{"n_layer": 11, "d_model": 768, "head_dim": 96, "vocab_size": 17143, "norm_eps": 1e-06, "positions": "learned+rope", "attn_scale": 0.102, "init_std_qkv": 0.015, "init_std_o": 0.0032, "init_std_down": 0.0032, "optimizer": "cautious_adamw", "weight_decay": 0.28, "grad_clip": 0.5, "warmup_steps": 594, "train_tokens": 1363000000}
Each number is 128 + 32 x the weight over its row's rms, rounded and kept within 0 to 255. Layers, rows and columns count from 0. The size above them is the row's rms in percent of the matrix's.

# layer 5 MLP down (transposed), 3072x768, rms 0.014, rows 2664-2732, columns 720-767
size [115 106  98  95 100 100 101 101  93  97 103  98 111  98 108  99  96 100 100  99 103  95  99  99  95 101  88 100  97  92  96  97  99 115  91 107  98 105  94 101 102 101  92 100 103 101  98  95 114 113 100  98 108 100 102  96 103 100 111 104 101 106 104 108  89  99  97  96 100]
[[120 139 144 130 172 130 147  96 154  85  94 173  55 109 122 177  64 102 111 118 101 136 157 110 139 113 170 170 167 137 146  83 107 156 130 119 132 145  88 137 111 109 165 131  86 142 161 147]
 [121 108 138 135 100 134 141 116 157  99 155 144 112 120 118 154  90 136 184 158  75 196 213  74 133 109 112 135  40 119  83 161 164  85  86 100 160 144 155 115 129  97 175 137 136 151  66 155]
 [ 94 119 111 138 127 104 153 113 152 110 160 150 136 109  71 153  92 168 107 148 116 169 173 153 125 133 144 133 161 111  87  84 138 158 119 146 104  72  79 161  65  97 151 147 119 130 155  84]
 [171  96  95 130 139  66 122 145  96 139  82 101 159 138 189 118 100 104 123 112 136 107 139 145 144 161 164 153 123  98 111 112 169 143 117 118 134 117  98 139 138 115 138 157 134 140 133 125]
 [ 63  69 105 130  86 103 114  99 120 154 200 106  93 114 196 169  94 133  95 119 117 157  98 105 133  60 145 113 101 153 177 110 152 107 139 160  95 122  83  93 126  95  89 169 135 129  97 122]
 [125 111 110 125  46 106 158 161 168 121 151 166  46 135 110 141 115 139  98 146 162  77 127 109 115 151 175  58  89 108 127 124  99 125 123 136 113 155 143 123  96  98 162 104 188 119 103  92]
 [128 155 149 120 154 121 167 127 144 123 181 166 131 145 147  82 157 106  92 111  60  76  97  95 154 108 110 173 147 142 124 166 112 108 129 122 109 124 136 151  95 112 159 111 220  88 115 103]
 [146 103 132  45 112 150  91  88 123 153 124  64 114 134 131 122 150 141 135  97 121  98 118 105 106 119 109 155 120 124 123 108 109 119 133 146  84 108  92 132 121 173  44 102 115 107 145 148]
 [146 125 143 104 163 149 107 147 126  75 156  98 154 100 189 153 108 150 105 181 150  77  98  94 195 155 101 133 147 101 177  96 127 133 137 130 104 148 157 119  89 135 142  62 141 131 119  75]
 [150 111 129 168 154 139 152  90  94 139 167  77  99 126 119 154 149 184  88 132 134 172 113 116 135  80 122 109 152 127 137 204 162 111  92 152 186  91 172 100 104 141 144 160 114  96 240 128]
 [135  93 170 140 125 115  68 125  91 102 136 140  81 154 131 140  95 124 141 201 138 122 138 141 142  98 137  57 154 146 119 131 120 135 160  41 117 131  99 182 166 142  87 107 149 148 121 156]
 [177 159 184 121 113 104 176 162 114  64 162  87 160 142 155 121 163 155 133 165 166 116  76 151 152  75 148 125 137 142 140 191 217  92 152  97 149 169 118 154 172 148 129 123  67 112  86  85]
 [137 128 154  78  84  98 137 140 139 146 134 130  72 156 120 122 140  97 124 103 176 146  75 124 128 153 148 114 150 111 144 128  60  72  35 165  91  98 145 104 100 140  25 133 176 119 123 127]
 [122 134 120  77 126 134 111 116 136 122 140  63 116 153 101 132  98 112 112 158 105 123 115 136 166 121 100 158 139  98 140  98 154 140 168 106 149  89  62 165 159 124 175 143 118 117 164 135]
 [178 158  74 175 142 119 107 178 141  97 205  81 123 126  91 151  86 125 119 106 125 188 155 123 146 144 147  98  54 152 190 145  85 142  71  83 118 132 159 136 104 123 140 142 129 142 137 115]
 [123 119 123 132 177 151 106 149  84 149 129 152 139 106 139 120 103  77 126 127 142 129 121  89 101 129 136 136 160  87 178 113 158 100 172 113 104 141  99 126 146  87  84 107 132 124 176 109]
 [131 146 181 175 125 179 106 114 100 174 124  84  79 106 177 107 127 122 106 198 125 118 182 147 119 132 115 142 116 110 102 171 117  84  75 170  94 166  96  48  58 109 142 160 127 185 125  92]
 [126  80  63 134 146  89 151  78 130 145 169 185 108  73 121 155 121 155 100  84  69 150 125 123 147 137 143 115  89  98 163 153  74 159 137 168 112 117 142 104 156 113 134 125 165 150 102 109]
 [144 134 138  71  99 180 126 161 115  73 138 133 136 196 142  95 112 106 135 160  79  92  62  71 100 137 121  85 162  77 118 154 131  92 133 173 106 214 103 213 137 138  98 130 182 158  83  96]
 [129 112 127 165 108 135 123 114 143 150  69 127 125 104  90 160 113 111 161 143 132 143 142  88  73 123 160  81 132 126 149 152  93 161 139 126 125 142 131 158 131 147 112 178 128 116 153 116]
 [152 114 119  75 103 158 150 111 118 151 115  91 135 121  73 124 136 113 145 131 146  85 112 148  91 143 108 172 101 121 149 129 149 109 133 140 106 165 141 106 156 148  98 109 137 125 114 112]
 [120 102 159  93  90  90 168 160 141 135 172 173 184  99 117 162 129  73 142 179  68 177 155 112 152 138  98  93 138 141 181 138 141 133 147 156 150 106 177  92 116 137 151  97 164 126 116  87]
 [175 115 119 129 149 140 163 118 109  84 121 100 128  92 185  95 113 111 192 108 106 153 126 110 190  94 107 151 142 172 176  61 147 142 124 136 151  90 125 119 143 148 124 136  90 117 173 100]
 [212 136 160 152 123 128 134 141 161 114  61 149 202 110  71 156 123  83 146 139  94 131 153 124 151 120 113 128 114 157 148 133 129 143 115  97 189  97  92  83  87 151 173 119 113 124 125  75]
 [153 133 139  87 160 159 154  88 145 124 129 158 201 181 191 171 123 104 122 131  90 104 137 130  93  70 137 152 100 129  48 140 129 126 199  89 100  38  90 110 130  83 133  86 204 130 107 116]
 [100 120 144 178 126 115 112 100 108  80 182 128 165  83 125 124 156 131 115 126 153 175 162 108  95 110 142 144 118  80 196  65 164 147  54 116 104  89  76 129 151 141 123 138 149 115 151 160]
 [208 151 142 149 158 122 169  87 173 152 124 159  87 111  88  98 132 142 138 100  98 148 121  65 100 173 154 168 130 125 130 149 115 134 125 150 177 108 128 121 157 108 148 119 144 113  31 108]
 [154  88 127 143 129 151  81 116 120  84 117 156 101 113 146 208  95 129 110 121  87 146 164 128 113 193 125 117 171 162 141 103 101 125 179 111  86  92 153 119 114 150 130 115 132 115 129 135]
 [184 117 165  81 136 112 113 124  93 143  93 136  90 143 116 120 116 100  58 142  78 151 138 102  97 107 166 175 114  94 134 142  71  95 138 139 148 114  86 108  81 147  64 152 147 165 147 136]
 [127 118 149 125 149 124 155 115 167 148 137 164 170 128  90 148 152 142 121 132 104 109 142 178 142 192 108 163 138 129 108 120 150 114 138 131 144  78  58 135 122 144 105 151 135 175 117 109]
 [131  95 123 191 173 182 122 134 153 147 117 147 146 130  91 180 128 159 175 164 117 225  75 125 111 140 198 147  96 121 120 124  85  94  89 147 158 111 144 113 174 122  80 135 126 107  80 137]
 [193 124 142 150  88 140 110 149 143 150 166 149 141 110 143  92 201 168  91 177 164 109  95 161 123 163  97  81 139 153 145 127 121 124  86 102 117 123 149 120 166 168 125  88  91 123 161 124]
 [154  99 105 145 100 107 167 164 137 138 138 122 170 174 129 181 117 129 139 158 134 123 101 113 102 128 151  88 166 168 159 126 104 158 113 143 163 119 126 132  91 120  81 175 126  98  96  68]
 [193 121 104 123 107 129 102 104 142 139 151 131 136 192 195 163 106 143  98 100 167 153  83 100 124 128 176 198 168 135 141 173 125 136 154 162 144 104 186 116 135 122 104 167 103 218 144 121]
 [112 126 211 166 115 132 163 139 161 108 149 144 158 211 100  41 131 132 118 154 128 100 109  75 146  80 168 143 112  89 168 161 108 127 154 127 180 132 126  99 114 181 103 110 118 127 117 144]
 [120 119 165 109 153 120 110 148 142  98 171  76 101 159 159 116  98 123 179 104  91 134 127  98 125  56 104 255  83 157 134  62 140  83 161 142  98 129 140 118 111 166  19 123 126 140 156 171]
 [ 73 144 121 132 112  82 147 120  83 146  89  70  21 136  83 107 166 123  97 117 112 149 148 152 112 131 111 103 126  81  94 140 150 128 128 112 143 136 118 127 107 150 104 133 126 107  77  63]
 [113 149 180 141 211  86 102  95  98 155 148 151 211 105 149 121 104 139 141 166 119 133 166  83 160 125 145  69  73  61 103 163 140  87 162 130 157  81 117 148 115 104 121  48 152 185  98 105]
 [147 147 114  87 119  96 182 103 183 121 144 110 152 129 144 125  73 169 109 119 143  43 186 131  86 106  44 180 162 181  90 122 101 169 111  83 138 140 139 164  94  95 177 136 145 134 102 161]
 [ 47 110 118 103 121 144 123 163 148 172 114  93 108 131 147 110 106 137 107  87 132 129  23 108 149 130  75 128 130 137 151 139  67 125 118 117 110 147 123 191 112 154 138 139 127 149  98 134]
 [111 102 152 135  98 106 116  99 135 160 145 133 146 105 137 136  98 142 123 159 143 123 136 137 151 127  75 111 139 116 125 126 152 144  65 132 102 120 128  68 156 143 134  98  78 149 134 134]
 [149 106 147 163 123 112 106 121  87  92 120 134 142 137  91  50 182 116 125 159 127 158  76 156 147 137 119 148 178  63 153  55 125 109 154  91 106 158 105 123 161 137 128  90 142 129 121 144]
 [114  78  86 189 139 140 119 134 137 118 135 156 213  80 170  93 165 107 145 139 112 117  96 134 129 153 176 196  98  95 157 140 160 134 123 130 150  89 139 143 125 109 120 150 104  87  93 122]
 [166  96  92 122 161 151 145 176 146 142  98  90 156 138 138 121 148 158  84  89  51 179  93 147  90 109 148 109 128 180 113 161 158  89 114 104 149 128 113 129  73 132  60 108  99 111 116 135]
 [176 152 107  96 157 127 123 109 134 128 118 132 113 143  93 107  86 167  90 142  95 146  98 119  80 143 120  75 189  92 105 101 131  90 121 155  92 122 159 169 141 155  96 151  84  92 141 122]
 [162 135 114  60 113 132  50 162 148 180  87 111 176 147 132 134 143 157 149  78 119 109 145 172 120 153 123 131 128 148 162 180  92 139 119 125 142 168 150 207  97 131  86 127 143 106 123 145]
 [ 65  94 204 146 130 103 130 116 173 132 127 140  65 139 135 181  66 139 145 114 125 110 121 175 132 132 125 134 110 142 116  93 144 146 165 146 137  83 192 118 160 130 123  90 107  86 117 152]
 [124  82 148 190 111 143 172 161 112 161 111 142 110  81 143 119  94 124 140  40 103  87 135 130  80 100 121 137 121 171 156 133 134 176 103 145 126 127 135 134 146 141 112 132 125  73 146 124]
 [140 111  98 137 112 102 150 166 149 132 158  77 121 140 180  63 167 153  98 139 156 153 146 149 136 151  94 103 145 165  70 128 177  80 130 123 126  73 154  66 116  87 125 165  98 146 114 112]
 [145 107  96 112 107 196 138 146 126 125  98 146 145 172 132  46 153 101 173 119 139 177 124 128 127 158 177 102 131 113 123 121 180 156 101 152 135 125 122 116 142 137  93  36  60 124 106 118]
 [145 149 193 199 158 126 146 182 140 114 122 154  13  92 108 146 109 141 131 138  78 160 216 171 147 113 171  99 161 198 163 135 145  99  87  99 111 168 122  94 124  80 172 104 130 151 112 196]
 [202 120  97 110 130 146 175  78  95 175 154 156  51 142 140 137 204 156 127 151 108 160 141 114 118  90 169  87 105 154 119 129  96  91  98  78 173 170 101 179 156 144 155  73 213 109 168 118]
 [155 138 218 144 184  83 160 134 116 179 160 117 113 114 174 178  75 144 141 106 125 151 120 138 121 109 159  97  25 116 113 117 128  90 123 134  84 106 105 135 138 154 148 123 141 147 107 106]
 [146 151 121 116 153 137  94  94  62 154 149 100 103 138 133 168 115 129  89 213 124  91 183 158 100 100  98  98 134 161 104 159 138 166 127 170 149 166 142  98 113 164 158 102 142 114  98  87]
 [ 55  70 205 133 102 189 136 128 134 159 109 128 148 138 149  69 176 110 114 141 156 134 140 139  85 116 118 111  51 168 138 132 178 141 118  84 120 112 146 126 135  91 175 125 108  67 149 143]
 [190 103 175 145 165 153  87 157 198  88 143 141 128 150  91 125 134 123 165 142  90 145 127 134 133 186 174  97 193 109 104 183 149 112 136 174 108 161 133 106 128 137  37  91 131  66 112 156]
 [141 130 122  73 142 147 166 115 145 129 109 143 155 184  97 118 129  58  73  90 108 124 148  80  91 120 180 125 118 142 154 148  91 163 132 132 119  81  83  79 152 116 113 128 137 143 131  93]
 [103  54 118 162 101  98  91 138 104 158  91 147 130  46 122 137 139 171 142 138  85  89  98 145  82 111 106 129 126 139  87  90  81  57 175 140 213  96 103 139  97 150 116 135 155 139 177 105]
 [137  37  75  68  98 169 134  84 169 163 162 103 175 157 118 109 125 141 121 100 126 155 156 112 122 108 142 167 126  60 133 109 161 153 169 131 185 133  94 174 112 160 149 166 126 100 112 116]
 [ 76 144 109  89  87 168 137 101 203 108 153 154  68 124 111 121 128 195 162 110 129 168 197  95  95  71 154 116 150 142 125 127 100 144 125 140 116 147 139  84 116 126  90 123 129  85 157 176]
 [171 179 163 132 180 214 101  89 110 146 113 125 127 112 171 127 138 102  83 154 139 139  81  88 153 135  58 159 114  78 121 139 153 155 124 110  87 124 124 172 107 126 106 154 135 113 131 153]
 [110  80 105 172 177 188 111 145 167 106 156 155 148 104 112 118 136 107 119 158 164 125 157 138 113  78 170 137 125 114 136 164 106 138 158 101  64  99 155  94  45  87  83 184  90 161 161 111]
 [147 157 137 138 134 143 150 120 117  96 134 106 171  89 146 153 171  95 125  86 109 146 230 107 130 115  66 146 179 137 169  98 136 118 158 113  89 141 146 167 111 121 145  96  78 157 109 123]
 [ 90 170 165 111 138  89 133 100 143 105 110 150 152  94 107 135 139 153  77 116 171 141 106  77 181 118 135 137  84  42 136 121  97 129 124 147 111 108 113 132 125  47  91 145 109 131 117 140]
 [114  80 109 154 181 116 132 193  96 140 144 180  84 114 193 106 102  85 130 214 179 127 123 185 129 138 163 103 154 102  92 168  79 107 109 164  83 109  99 165 153  93 141 146 147 124 176 127]
 [157  98 150 135 183 211 134 139 161 151  63 137 128 144  85 113 146 131 100 135 145 103 128  74 152 125 123  70 153 147 115 129 108 122 131 105 100 160 160 114 147  71 163 159 123  97 168 141]
 [176 150 126 132 169 140 130 138 142 160 119 153 115 140 137 162 193 152 126  80  81 125 117 143 147 173  96 115 132 108 152  97  53 184  75 168 126  61 204 118 134 127 108 129 152 103 120 142]
 [124 113 140  92 131 107 122  87 169 171 148  44 163 112  92 101 114  78 134 161 106 128 115 192  83 109 121 138 125 114 129 125  90  90 131 112 114 121  98 100 148 138 111 165  89  98  97  86]
 [150 180 136 127  97 112 168 129 138 141  83 199 116 111 152 105 137 153 137 113  96 193 151 122 135 163 128  65 133 154 156 141 121 136  99 152 161 149 171 117 150 156 121 110  88 164  99 161]]
# layer 5 MLP up, 3072x768, rms 0.0217, rows 2665-2733, columns 720-767
size [ 98 102  98  99  96  98  95  96 101 104 105 104 100 104 103  99 101  91 102 104  91  94 106  97 100  93 100  99  93  93 103  98 104  93 102 100  99  94  96 100 103  97  96  99 102  98  99 109 110 102  97 109  97 102 103 101 104 105 104 102  99  99 102  97 101 101 100 101 100]
[[ 82 205 122 108 130 137  90  84  63 180 118 134 152 135 117  57  93 117 108 128 174 117 103 101 114 167 124  93 135 126 176  90 101 120 149  85 152 154 150 109 135 164 144 107 106 127 143 139]
 [190  72 132 141 125 148 130  71 119 112 114 116 133 119 159  42 173 110 166 208 130 136 137 104 117 109 116 131 162  73 102 171 109 125 135 124 149 196 128 105 124 134 136 138 153 174 159 145]
 [125 101 143 128 145 140 142 133 126 138 162 148 111 164 123 134 155 188 150  71 185  99  69 176  88 129  81 141  97 109 114  78  57 175 167 126 104 163  95  98 156 187  80 141 103  70  74 172]
 [174  78 134 122 151 119 182 175  99 131  80 183 112 119 118 130 157 104 164 105 110 109 125 160 143 152  95 149  66 118 123  81 100 125  81 148  83 162 193 117 118 115 153 133 111  83 153 151]
 [106 146  86 128 100 180 127 154  79 174 180 140 169 145 162 104  99 153  99 105 171 187 172 145  81 124  80 166 145 203 114 119 120 178 153 105 139 144  94 159 132 141  96 143 111 145 181 107]
 [143  76 137 216 136 101 122 138 128  90 115 175 117 123 185 117 100 137 120 106 129  98 117 137 101 141 111  72 128 134 143 161 118 122 163 101  71 173  97 137 164 136 111 131  98 166 100  87]
 [131  90  97 171 158 137 122 161 108  97 124 141 144 129 132 100 150 184 145 130 151 144 127 106 201 129 103 135  85 152 136 138 178 134 174 129 104 128 135  97 153 118 160 124 155 129 176 136]
 [ 88 158  90 184 185  94 132 119 127 144  70 102 104 115  93 106 147 124 116 122 138 130  61  98  94  99 120 145 137 129 159 145 115 187 187 146 129 195  84 167 138  87 141 109  91 118  93 115]
 [ 77 160 115 141 190 142 116 112 128 143 135 151 135 135 143 134 124 131 163  87 112 105 121 136 140 130 144  76 174 147 106  32 151 136 155 124 114 117 110  91 135 145 119 159 127 126 123 151]
 [119 134 117 123 157 144 180 120  86 107 167 156 105 142  86 128 140  52 174  62 183 149 131 183 118 132  59 146  99 157 154 123 166 200 120 112 103 138  98 178 114 121 180  50  84  62 101 215]
 [157  59 116 138 137 132  77 151 122 129 143 122 141 100 141 132 178 109 102 144 105  73  91 107 108 146 102  94 138 127 102 136  66 119 186  70 133 142 155 190  68 128  99 154  96 188 146 107]
 [183  70 133  69 106 125 145 113  66  72 143 171 154  95 161  80 175 167 116 174 136  65 118 122  48 114  81 122 121 202 147 129 156 201 161  99 175 144 127 163 136 137 160 125 112 105 126 201]
 [100 130 108 129 137 109 145 133 139 146 149 113 105 145 120 118 139 162  91  81 116 144  77 142 154 180 156 115 109 138 141 159  88 191  70 158  64 130 185  90  96 157 177 168 164 100 106 104]
 [159  98 141 153 117 164 116  66  89  98 151 138 108 139  95 142 110 133  95 123 129 118 144 148 146 134  84 136  88 108 141  95 126 151 104 124  83 190 114 165  80 144  92 117 177 113 119 104]
 [163 146 171 157 142  97 139 139 115 154 168 128 145 126 104 131 102 117 174  92 118 162 125 129 145 178 117 179  70 178 159  78 105 168 131 119 137 154 142  92  97 163  78 102 151 162  96 165]
 [149  30 159 109 174  58 122 131 133 116 130 148 134 104 128 153 130  98 142 106 127 181 112  98 171  70 126  86 138 143 124  97  61  92 171 208 120 159 198 107  95 132 105 173 150 117  86  94]
 [152 150 150 161 141  69  70 184 132 135 122  85 105  87 122 135 133 139 150 118 100 126 109 138 125 124  61 143 111  92 122 137  99 147  84 162 117 165 201 124 118 127  56 155 173 149 117 189]
 [142 116 121 126 101  99 139 148 138 138 102 118  90 139 139 117 104 159 125  91 140 106 103  92 144 161 159 148 119 160 106  72  90 106 179 153 199 147 127 139  88  81 160 129 106 124 178 181]
 [101 127 206 164  94 108 149 137 152 137 136 220 106 180 157 117 100 167 137 120  98  85 130  75 152 156 160 152  99 101 138 172  73 107 182  89 159  94 113  79 174 150 160 153 179 167 146 104]
 [128 120 108 116 143  89 105 169  86 125 134 164 118 176 119 109 123 118 165 172  96 124  78 187 170 123 123  97 135 119 121 149 126 176 145  92 154 171 143 138 145 193 104 132 168  86 120  75]
 [208 140 139 148 148 113 145 157 132 131 100 168 162 121 121 129  97 190 160 144 195 111 110 143 113  54 109 181  93 136  99 132 130 171 137 152 110 111  81 186 115  64  98 127 123 117 129 135]
 [127 117 106 131 121 155 129 165 100 217 138 133 102 129 149  80 160  73 165 146 131 120 126 103  63 157 112 169  77 115 111 204 157  66 105 119 129 144  91 145 139 129 124 130 129  65  89 177]
 [110 117 147 159 114 141 133 166 192 130  86 183 136 155  63 107 111 119 164 132 125 119 100 113 113 108 108 158  75  79  81 111 119  63 126 150 140 205 102 155 159 137 148  87 193 111 118  75]
 [158 124 153 141 137  98 107 112 124  99 148 107  76 136  79 136 139 141  96 133 152 110 126 148 187 139 147 107 154 123 192  76  81 177 164 137 143 160 148 102 122 123 141 137 145 116 117 178]
 [150 126 169  99 118 157  92 130 130 100 126 150 121 134 122 126 180 102 116 143 104 173  97 107 108 150 131 157  98 123 153 142 144  93 129 199 141 146 102 157 104  84 172 105 141 140 171 140]
 [121 133 184 138 124 114  86 131 131 138 156 130 111 150 151 128 116 140 133 135  79 148  69 165 123 117 138 113 114  94 138 185 117 153 161 103 100 139  84 118  91 158  47 170 163 162 107 135]
 [148  86 140 162 124 129 113  79 163 111  71 159 123 177 153 129 144 118 137 142 162  91 129 153 185 110 149 147  90 125 136  61 147 148  84 186 137 112 200 144 104 168  87 185 113 116 154 205]
 [ 94  96 119 171 127 133 121  58 135 108 144 134 128 111 104 104 109 126 119  81 174 139 133 130 110 132 121 156 123  87 122 152 126 148 145 114 102 138 126 106 158 174 114 122 163  45 100  94]
 [205 189 159 109  95 131 112 148 167 107 100 139  92 142  96 135 151 108 118  91 112 105 141 173 164 161 114 118 111 131 134 140  92 120 127 135 146 152 155 157 109 136  93  98 196 126 145 158]
 [102 181 138 145 134 127 101 156 119 118 132 106 111 145 182 118  79  87 157 129 128 155  99 137 154 116  97  59 149 101  83 181 116 146 131 123 111 122 131 148 106 189 108 137 198 151 107 158]
 [124 121  96 135 120  82  60 156 113 128 152 160 154 125 115 115 118 104 136 152 105 130 121 146  97 169 133 132 146 187 137 133  92 116  78 136 169 174 131 194  99 135  77 127  83  85 138 157]
 [124  83 115 126 116 112 129 182 128 135 192 157 130 147 165  72 192 121  63 113 108 122 140 110 151 153 150 158 120 126 121 132  97 139 190  99 104 114 156 167 124  57 136 121 110 114 100 123]
 [ 98 152 119 180 130 115 132 122  52 193 162 161 131 133 159 139 115 129 124 127 152 135 127 124 120 134 149 134 131 134  57 125 139 120 100 158 113 140 129 120 154 161 107  67 134  91 100  81]
 [182 118 127 106 134 148 115 120 146 164 178 139 103 151 183 169 114 118 142 130 153 171 168 155 159 141 118 108 144 173  27 169 103 104 146 138 126 165 128 116 121 111 126 108 176 181  80 146]
 [152  74  95 219 131 192 163 142 115  74 161 155 112 190 130 125  97 138 142  95 128 145 115 143 105 184 154 192  93 164 134 133 133 156 136 154 150 159 141 104 148 131 142 112 178 131  76  94]
 [132  33 162 135 109  75 129 122 137 121  94 112 119 162 172 143 131 146 194 114 124 141  99 183 177 175 103 164 131 159 174 200 144 132 132 145 161 111  92  94 157 101 189 148 146 129 200 136]
 [117 121 140 129 159 102 128 157 111  98 197 165  61 145 105 126 134 190 134  98 120 130 114 156  75 101 146 163  98 150 138  84 116 130 102 171 117 141 128 143 138 133 101 177 156 124 172  98]
 [183 109  77 128 113 161  98 114 139  95 119 149 165 128  94 145 174 139 155 149 159 161 107 152 182 116 144 195  73 147 107 157 188 144 110 133 122 113 109 134  92 127 167 115 104 129  92 208]
 [143 117 123 108 103 121 123 164 120 150 125 142 140 149  95 113  56 152 149 145 111 140 136 213 175 115 139 100  32 142  89 125 136 203 132 108 123 136 122  77 101 115 111 135 126 126 196 169]
 [158 160 142 120 102 146 126 166 128 164 153 193  72 156  61 146 130 109 144 128 153 109  70 118 154  65 147 115  64 111  83  87 106  58 194 125  92 167 134 107 118  99  86 137 114 134 155 107]
 [181 150 131  79 117 157 176 117 163 133 139 143  76 127 121 199  32 123 162 103 203 116 114 129  78 158 153  54 117 151 108 125 107 130 114 167 134 118 140  96 137 165 126 180 153 155 136 103]
 [149 113 101 145 146 111 130 117 132 130 144 114 122 117 105 109  86 107 139 122 148 113  96 103 167 116 103 100 134 112 126  76  59 145 120 186  93 108 165 210 154  60 114 110 119 112 158 114]
 [153 148  94  95  99 120 164 145  60 136 157 146 119 140 110 128 160 144 106 164 157  78 113 118 166 105 118 135 125 103 141 168  73 135 142 135 109 136 115 137 164 157 109 140 179 170 141 131]
 [127 149 133 202  62  90 134 154 147 128 162  91 126 125 138 121 124  87 119 101 115 185  76 203 147 126 117  90 132 147 156 145 154 146  98 111 126 164 178  91 112 110 145 117  91 112 127 144]
 [121 185 160  80 109 128 197 150 100 107 156 125 124 150 133 120  61 120  83 113 181 125 114  81 116 116  94  81 138 127 113 112 121  81 168 103  98 138  91  95 161 162 152 120 138 119 180 155]
 [114  91 161 210  97  97 162 151  70 135  98  96 129 147  74 156 136  89 144  98 176 111 108 156 120 142  97  84  90  75 109  60  76 163 159 103  70 121 128 122  89 144 167 106 141 190 144 146]
 [142 179 139 111  93 117  75 145  49 156 104 165 155  93 100  90 148  83 159  88 143 129  77 143 118 206 141 178 142  97 167 122 127 107 137 149 159 142 138 131  95 141 160 142 116 170 104 164]
 [125 149  86 121 136 124 130 102 134 139 104 137  91 142 152 112  95 143  95 111 140 143 115 131  77 122 107 116  95 207 128 142  72 112 125 161 113 109 122 168 137 118 101 146 128 145 137 138]
 [108 140 105 125  97 113  92  62 100 140 183 175 149 109  96 130 127 117 131  81 158 132 140  97 103 142  68 146 157 140 124 170 116 131  94 146 183 163  48 179 116 102 139 143 171 123 100 102]
 [109 140  83 173 109 100 107  67 103 130  73 125 139 127 154 112 144 112 145 145 115 144  41 138 123 120  77 151 109  72  47 131 119 132 135 175 114 134 118 147 123 100 108 147 159 134 164 147]
 [150 154 108 144 156  98 124 155 117 130 109 159 190  91 161 137 134 172 138  66 182 112 129  80 172  72 118 126 157 142 111 171 130 155 155 158  74 113 108  88  74 131 110 180 157 166 103 142]
 [121 146 167 106 102 184 143  75 165 145  70  97 131 163  90 121 154 135 136 120 152 121  77 146 146 145  76 134 147 186 172 106  78 111  77  97 131 162 199 133 109 134 126 141 104 100 118  78]
 [162 164 143 117  96 142 163 127 141 121 123 121 115  90 136  88 119 135 100 136 128 175 136  86 159  55  78 161  72 178 148 196 138 172 171 109 106 152 124 122 127  79  99 175 157 164  85 156]
 [100 159 126 133 110 101 106 146 122 101 167 131 124 140  93 112 110 117 202 142 111 157 112 145  50 209 162 122 134  68 190 114 125 131 146 114 176 153 120  50  80 133 121 231 104 138 102 110]
 [161 173 136 139 157 119 148 154 130 152 151 109 141 132 168 146  82 119  87 132 161 110 131  82 146 173 148 118 121  71 114  98 133 183 115 127 153 114 106 150 116 123 148 151  90 105 125 150]
 [105 127 170 137 124 111 139 146 119  98  74 172  75  74 181 113  86 124 224 149 136 185 138 157 141 147 103 111 107 138 121  66 143 119 106 106 113 151  98  86 119 151 123 147 126  92 111 161]
 [136 145  99 177 114  77 158 136  67  97 134 172 158 115 144 140  53 105 138  94 137 109 129 145 154 160 131 100 112 145 136 118 127  95  99 137 139 114 147 109 107 150 149 129 190 223 136 166]
 [108 142 152 126  71 170 200 122 105  83 116 120 142 144 166  88 144 133  76 152 148  54 149 157 124  83 107 113 151 138  41 136 121 156 128 126 143 107 145 139 106  92 101 143 150  91 123 121]
 [145 153 157  97 190 155  94 136 112  76  61 120 107 128 169 112 106 107 162 105 132 178  95 163 109 129 131 118  92 160 154 179 170 151 127 188 108 158 122 149  90 147 150  98 158 124 107 179]
 [146 104 117 165 169 171 172 191 125 173 139 200  83 179 147 153 125  81 137 144  98 140 130 154 180 128 146 173 104 157 167  77 110 140 124 113 164 185 156 156 143 148 126 111 170  92 189 110]
 [112 120 109 137 112 132 121 163  87  59 129 117 147 115 123 115 176 128 141 115 125 159 147 143 149 129 122 143 149 171 192  85  89 132 158 101 146 110 149 114  55 127 141 121 163 156 184 148]
 [152 109 131  70 161  60 149 116 124 154  80 171 142 148  86  70  99  80 130 170 123 173 120 149  67 104 142 144 126 126  70 143 101 172 166  74 133 142  47  89  99 125 136 124  83 111 145 140]
 [166 167 117 147 121 109 124 122 103  97 119 156 128 145 100  93 111 117  89 131 135 162 120 103 232 138 133  85 137 112 161 139  79  84 155 149 182 132 126 147 153  74  77 134 102 127 166 167]
 [195 141 124 156 107 149 150 126 134 162 121 127 169 109  72 138  93 163 128  82 143 152 117 101 153  99 127 148 134 138 157 154 152 133 179  99 209 146  76 166 126  71 111 137 133 154  83 116]
 [185  83  65 135 154 135  89 142 133  98 134 119 173 156 141 115 116 112 156  38 132 144 120 128 128 168  81 152  86 105 148  97 157 104 177 150 170 132 161 160 112 113  77 114 103 188 111 173]
 [129 108 112 118  65 101 145  90 131 129 103 150 133 160 150  22 116 137 131 109 159 147 133 164 150  82 132 137  65 179 123 103 193 135 117 112 168 152  69  93  86 166 100 110 126 114 108 115]
 [174 168 135 123  92  73 125 113  79 162 124 154 128 100 138 177 139 142  76 166 116 110 120 154 176 104 127 148 158 132 117 126 132 112 163 109 115 177 109 112 137 112 123 138 183 119 156 147]
 [150 122  63 148 132 166 122 158 113  95 137 108 119 162  96 112 145 189 128  79 175  62  64  93  96 135 137 141 110 121 232 177 140  89 117  94 119 119 140 114 110 147  78 156 121 119 113 128]
 [108  52 107 165 110 182  97 129 101 121 125 134  98 176 181  69 179 146 166 117 144 147 111 144 104 107 153 138 154 187 129 130 151 132  70 119 141 149  39 122  61 129 149  89 135 106 103 140]]